Part of a small language model's weights: a variant of SOAP for these matrices.
Each number is 128 + 32 x the weight over its row's rms, rounded and kept within 0 to 255. Layers, rows and columns count from 0. The size above them is the row's rms in percent of the matrix's.

# layer 9 MLP down (transposed), 512x192, rms 0.18, rows 196-212, columns 64-127
size [ 97 106 100 108 101 103  99 103  94  94 102 100 100 100  97  98  98]
[[105 142  69 127 142  69 137  74 213 148 119 112 128 107 141 180  86 132 142 158 154 204 143 128 155 180  93 138 126 128 170 113  89  94 125 165 162 148 125 155 106 130 130 108 116 179 143 135 152 127 163  96 137 171  75 138 120  81 133  90  70 106 105 129]
 [ 80 112 143 125 139 127 121  13  66 142 182 171 148  94 181 142 106 126 101 148  90 164 143 128  56  94 126 165 120 118 167 174 134 141 132 131 109 153 117  46 149 118  96 129 163 127 151 139 151 110 160 126 155 113 128 153 107  65  95  95 113 166 122 169]
 [139 180 103 146  86 175 168 109 154 151 127 120 110 146 133 138 141 138 118 122 118  69 157 200  97 141 104 126 123 201 144 152 124 124 105 139  92 147 112 148 134  92 129 191 198 152 147 181 176 171  77 202 111 152 108 152 154 101 168  96 126  97 117 117]
 [143 142 101  94 157  71 117 149 166 138 181 198  92  95 146  98 120 183 151 154 145 132 111  42 125  80  71 100 123 124  84 150 117 117 104 107 117 148 155 123 132 120 116 149  65 149 188 144 142  93 154 124 152 175 109 144 184 146  60  83  48 152 155 137]
 [120 118  75  98  85 154 106 107 141 130 104 162 191 109 141  91 128 134 194 122 142 117 164 132 143 175  82 135  99 134  85  98 134 154 140  96 139 165 170  86  65 120 142 184 125 173 156  78 142 141 113 137 164 143  88 131 136 121 101 119 145  60 143  70]
 [164 120 106  74 130  92 122 101  98 174 150 128  65 117 177 123  68 125 122 135 167 114 107  91 133 120 146 128  91 190 164 132 124 156 133 126  99 114  95  97 181 145 133  76 137  77  89 117 109 127  98 156 150 117 115 118 127 113 159 111 127 164 158 136]
 [179 126  97 124 108 135 101 142   9 119 137 100 139 136 172 124 180 113 140 203  83 166 150 163 145  82 125 112 112 144 124 127 169 137 191 147 167  94 112 139  91 171 122 189  84 111 157  98 140 134 152  97 120  88 135 149 161 116 103 125 110 127  77  99]
 [150 158 164 109 138 111 178 166  53 128 126 113 128 112 173 131  70 170 150 154 154 113  83 100 109  96 155 122  80 139 143  78  92 112 120  87  97 116  92  88 106 175  88 111 132 137  90 117 126 158 129 114 151 161 132 130 163 113  79 139 145 128 152 149]
 [159 117 105  58 115 113 181 129 144 159 104 113 144 163 210 157 101 115 107 142  76  88 105 140 146 124 196 129 137 164 121 149 122 104 101 157 119 174 159  68 142  85 107  86  64 148 176 159 130 147 148  75  98 104 126 238 156 129 159  33 128  85 120 155]
 [121  83 150 138 136 104 137 109 118 141 195 120 117 177  74  70 130 153 205 128 122 152 125  47 212 114 158  69 114 121 105 147 114 137 115 140 127 136 155  88 141 166 118 139  73 221  94 108 181 124 118 189  97 136 146  80 155 112 158 156  84 164 157 189]
 [143  49 156 117 131 116 142 123 172 151 151 166 159  84 107 121 156 151 117 107 126  85 174 157 148  90 216 109  85  83 146 149 183 100 128 141 135 163 156 153 146  82 109  99  95  95 158  93 137 148  87  88 165 106 162 154 171 133 148 149 148 126 107 135]
 [211 127 121 118 143 145 151 151 163 120 174 118 156 150 143  84 151 164 111 147 108 158  91 117  90 133 137  97 160 118 115 110 133 151 113 111 106 153 144 102 106 141 100 151 132 185  94 122 115 130 124 107 185 163  79 128  61 147 112 166 116 168 109  95]
 [ 97 188 143 121 142 171  85 151 123 121 114 113 198 145 135 108 117 167 153 147 148 193 126 119 128 114 117  86 144 119 113 104 139 137 185 118 151  88 123 128  79 159  83 132  74 139 141 129 137  86 125  96 115 141 177 194 126  59 151  65 129 117  96 124]
 [123 150 120  98 142 130 117 151 159 173 137  80 172 144 178 161 130 101  81 135  88 139  96 105 147 154 123 127 110 174  85 169 128 197 114 163 111  88 109 152 158 189 150 106 121  81  78 101 137 157 166 145 157  88  88 114 162 124 151 124 112 167 178 149]
 [120  56  87 191 107 152 135 121  99 125 110 123 117 154 153 121  83  81 155 120  99 141 121 177 157  96 125 188 128 158 132 103 107  89 162 113 141 151 150  88 183 108 142 109  96 131  50  61 114 179 128 126  94 136  95 125 100 119 117 104 130  80 119 135]
 [131 121 130 107 132  80 194 214  89  57 109 135  84 137 120 152 211 125 104 140 119 106 145 130 124 192 156 155 130 149  62 139 112 133 137 126 101 205  62 136 120 180  97 130 122  99 148  76 140 166 159 113 104 126 119 186 101 170  90 159 118 106 145 112]
 [ 81 137  86 190 137 166  98 108 137 156 114 124 119 138 101 157 116 139 154  58  65  59 135 132 112 182 160 122 138 184 147 112  95 163 116 102 121 117 139  86 106 104  84 122 143 153 119 133  58 102 149  92 198 115 143 189 140 131 140 188 149 162 154 133]]
# layer 9 MLP gate, 512x192, rms 0.186, rows 197-212, columns 64-127
size [104  94 103 100  97 101 103  96 104 100  98  91 101  97  98  98]
[[ 93 119 110 150  88 109 151 177 192 123 120 125 106  54  79 149 120 135 106 112 105 140 136 140 175 103 146 172 109 123 139 160 187 149  94 134  79 109 106 137  99 161  53 120  88 113 121  90  98 145 115 128 101 156 174 161 131 155 133 148 151 102 115 126]
 [203 119 151 120  89  56 131  87 138 138 129 141 117 142 161 127 137 148 106 149 126  96  46 119 124 105  89 124 103 133 106 131 116  95  89 118 139 117 126 120 154 121 105 110 181  34 187  93 104 135 108 144 147 137 216 104 146 129 129 132  97 146  89  93]
 [122 104  74  82 162 143 131 218 143 144 155 124  82  91 107 105  93 182 170 166 127 122  81 121 144 113 147 126 142  89 119 134 113 156 100 159 127 110  87 153 176 129  97 110 100  96 115  91 138 109 134  90 116 109 112 131 108 103 154 142 127 101 128 147]
 [ 99 155 111 123  79 136 123 125 128 136 196  80 113 136 107 141 165 143 107 184 144 123  85  87 105  89 129 121 121 118 119 143  73 173 141 116 188  88 184 122 129 153 145 122 118 150 204 148 146  63 139 162  91 142 116 142  61 104 130 123 152 103 124 116]
 [ 92 108 211 134 190 133 106 149  79 168  86 143 165 103 146 143 175 115 155  88  91 132 108 153  99 178 137 141 160 119 103 169 116 162 144  70 145 146 100 174 128 162 115 131 133 124  88 161  81 133 160 134 111 197 149 175 161 138  52 113 192 156 111 156]
 [110 193 215 146 118 100 142 101 131 138 174 151 143  90  90 114 153 170 148 138 138 141 134 138 145 151  81 130 144 119 113 108 159 124  89 118 164 133  86 149 164 108 105  98  83 131 232 169 114 167  76 152 160 106 131  89  97 131 111 167 153 107 145 155]
 [ 73 180 118 125 112 117 214  98 164  64 150 124 125  56  90 153 133  89 131 112 177  86 102 142 139 202 161 137 126 141 135 148 143 133  61 101 143 131 135  66  75 126 114 138 225 171 134 125 123 175 116 112  87  85  38 138 104 137 105 104 133 159 143 146]
 [181  98  93 127 141  90 109 117  96  91 131 195  97 144  73 123 120  93 124 146 129 161 188 141 149  95 161 110  97 137  85 173 121  99 135  94  99  61 126 161 187 138 122 117 112 173 126 119 125 180 109  98  77 114 116 145 120 181 142 142 127 147 157 176]
 [110 100 179 145 100 176 139 107 167 148 149  64  87 164  44 124 183 186 176 128 144 147 109 117 145 105 109 138  85  72 131 165 149 115 125 102 139 132 132 160 185  79 138  75 106 148 160 101 157  43 125 142  52 114 146 140 118 123  97 183 102 115 158  89]
 [132 171 123 120 170 157 147 109 136  71 126  45  97 117 132 151  97 101 108 134 120 100  95 111 126  80  27 115 160  96  49 134 105 148  84 162 140 152 161 140  98 100 125 165 125 151  48 121 138  91  73 130 161 134 122 180 112 145  57 138 160 120 130 134]
 [ 67  97 126 154 151 164 153  76 133 154 145 105 147 116 186 124  97 108 100 163 141 127  70 146 114 194 128 140 101 177 120  91  97 179 182  91 154 145 151  67  94  98 131 187 172  60 153 137 155  91 110  99  94 180  63 134 156 115 166 108 133 170 163 119]
 [120 110 128 159 147  80 143 211 128 132 138 148  61  73 111 153 184 133 162 162 107 174 142 110  77 139 121  98 173  83 148 168 187 132 123  81  86 145 143 191 168 117 114 154  86  67 122 103 170 149 125 107 113 107 135 167 139 127 113 136 112 132 136 193]
 [110 141 139 142 118 121 151 121 156 120 118 193 128 107 159  67 154 126  83 145 135 164 124 119 155 160 109 122 177 140 146 156 122 153 136 110  96 137 164 158 138 179 134  72 165 151 163 155 115 107 152 165 100 159  59 166  83 176 107 151  77 141 155  83]
 [161 147 125  92 157 171 151 108  75 106 100 126 117 198 132 176 111 151 141 108 107 120 145 127 109 149  97 115 135 170 110 128 151  91 120 138 107 144 153  68 165 135 103 159  90  97  80 118  92 129 157  87 185 154 155 131 170 139 126  68 167 142  98 126]
 [146  81 130  77 164 197 166 127  56 122 117 110 167 123 148 102 135 197 114 156 204 111 130 104  99 150 128 114 134 121 124 138 141  88 178 132  76 116 113  95 172 159 126 163 185  93 155 115 131 116  60 142 142 190 126 115 115 171  70 126  98 148 126 180]
 [173 120 113  69 117 112 133 115 161 114 144 120 164 186 104 139  87 187 196 191 128  87 124 108 146 139 147 132 137 133 141 212 121 105 147 171 165 126 123 152 137 126 100 148 142 194 135 201 123 149 187 126  86 115  88  73 145 170 166 121 133 149 100  88]]
# layer 9 MLP up, 512x192, rms 0.192, rows 197-212, columns 64-127
size [111  99 106  98 105  98 105  91 100  97 101 101 101 100 102  99]
[[ 91 124 139 161  95  99 140  89 110 183 152 125 136 135 161 106 148  97 139 164 138  68 117  77 142  60  74  89 168  86 108  65 128 152  70 117 142 168 185  94 147 138 171 139 106 119 165 113 131 147 132 167 121 127 106 131 165  88 156  83 113 136 146 132]
 [126 127 103  77  85 133 117  80 171 113 188 129 160 137  55 134 118  93 137 131  95  78  94 102 102 156 122 159  82 141 103  98 164 144 142 129 151  42  62 137 169 153  84 101 152 127  97 144 134 126 155  82 124 155 174 181 149 127 135  72 110 119 124 111]
 [133 118 111 178 121 156  94  58 133 160  99 127 148 163 138 155 162  88  54  76 133 209 172 145  85 165 162 147 164 123 126 127 163 127 167  94 186  83 118 109 118 107 107 122  91 119 137 200 134 124  95 145 131 103 123 100  89 162 146 170 121  96 131 101]
 [136 131  87 108 121 181  81  89 126 140 100 159  50 135 128 138 185 142 149 171 135 111 104 107 133 112 141  89  89 131 105 175 122 166 152 137 190  92 141 116 141 162 112 133  64 130 140 167 166 101 152 139  89 136 159 156  84 147 158 136 128  77 119  83]
 [ 95  73 210  94 187  95 125 168  70 125 145 140 161 146 126 141 131 167 121  69 123 179 146  89 137 148  90 147 171  87 178 157 148 123 187 118  84 165 112 146 137 150 116  64  86 165  76 170 147 159  96 130 104 145 100 186 152 125 108 144 147 166 126  62]
 [121 163  81  86 145 182 142 155  63 126 106 102 215 130 151 114 128 120 181 124 147 116 101  60  73 135 140  91 139 147 149 125 152 165 160 142 117 112 150  86 123 149 151 130 120 130 118 145 104 120  58 166 145 149 143 121 136 106 179 110 134 123  85 185]
 [125 120  95 111 122 109 140 160 145 131 178  86 140  97  79  80 156  88 104 137 140 154 163 146 136 165 110 127  87  97 170  80 135 104  77 166 139  96 187  65 101 103 139 141 142 125 107 152 109  86 113 147 139 113 107 129  90 112 131 121 108 153 161 130]
 [155 123 123  75 118 158 136 112 103  98  93 125 118 149 164  95 137 159  55  95  66 108 105 166 142  98 158 115 144 114 102 135 142  64 114 141  98 105 131 155 185 100 199 128 128 154 132 135  99  84  71 177 115 105 121  95 127 150 128 156 123 112 158 160]
 [ 37 122 189 165 132 104 117  89  80 145 152  78  92 182  81 149 158 101  95 120  87 141  99 129 139  98 153 125 135 135 153 131 131 148 138 126 172 143 144 111 121  79 115  66 113 192 166  78 147 143  97 190  80 145 158  77  93 152 147 119 139 133 142  79]
 [149  93 113 136 143 109 138 122 150 112 109 112 108 100 128 130  70  70  93 125  81 131 110 147 146 106 124 183 156 175 128 154 181 120 154 106  99 127  44 117 114 150  80 120  88 102  90  82 155  99 129 144 121 105 136 135 119 165 140 120 106 157 119 136]
 [ 89 106 117 123 164 183 103 124  57 116 156 114 133 101 113  97 119 118 163 126 134 153  49 111 145 157 115  85 125  46 129 177 115 134 153  70 130 123 113 151  91 131 125 161 138 109 129 105  93 104 104 116 110 108  43 157 133 123 169 138 147 115 133 142]
 [185 103 158 117 142  17 174 176 105 152 143 154 100 109 144 101  86  89  99  76 129  89 107 148  70 148 137 179 135 137 137 123 103 121 148 174  64 120 129 142 170  64  99 107 191 139  93  95 147  98 168 110 174 137 157 141 130  99 173 152 144 182 140  93]
 [ 67 129  92 129 170  43 142 115 135 100 151 130 161 151 161 111 159 104 134 137  80 154 117  77 134 113 115 121  97 157 131  76  61 150 130  93 147  98  86 222 137 138 205  88 146 167 138 166 133 139 146 189  81 112  97 152 111 162 145 184  98  95 166 153]
 [ 94 124 141 173 180 162 182 152  83  94  62 137 152 106 116 110 112 128 126 113 130  98  81 126  72  89 164 112 199 111 151 146 104  93 110 201 103 143  79 169 158 116 119 157 123 128 194 116 149  55 148 144 202 119 127  70 153  95  65 150 145 155  99 157]
 [142 143  88 115 152  80 122 164 113  49 159  96 112 127 126 105 159 135 124  55 117 105 104 109 138 137 114 122 118 108 169 110 129 191 134 106 184 100 154 179 106 151 117 131 145 168 127 114 188 107 139  54 107  98  99  96 167 143 166 166 122 121 144 140]
 [144 101 144 100 141 136  76 129 186 174 183 145 122 161 156 126 159 123 166 152 153 175 120 127 170 123 169 127  76 102 144  98 173 198 100 120  89  87  65 123 148 154 118 164  81  88 151 145 126  71 139 166 175 155 119  67 167 150  97 130 156 120 128 159]]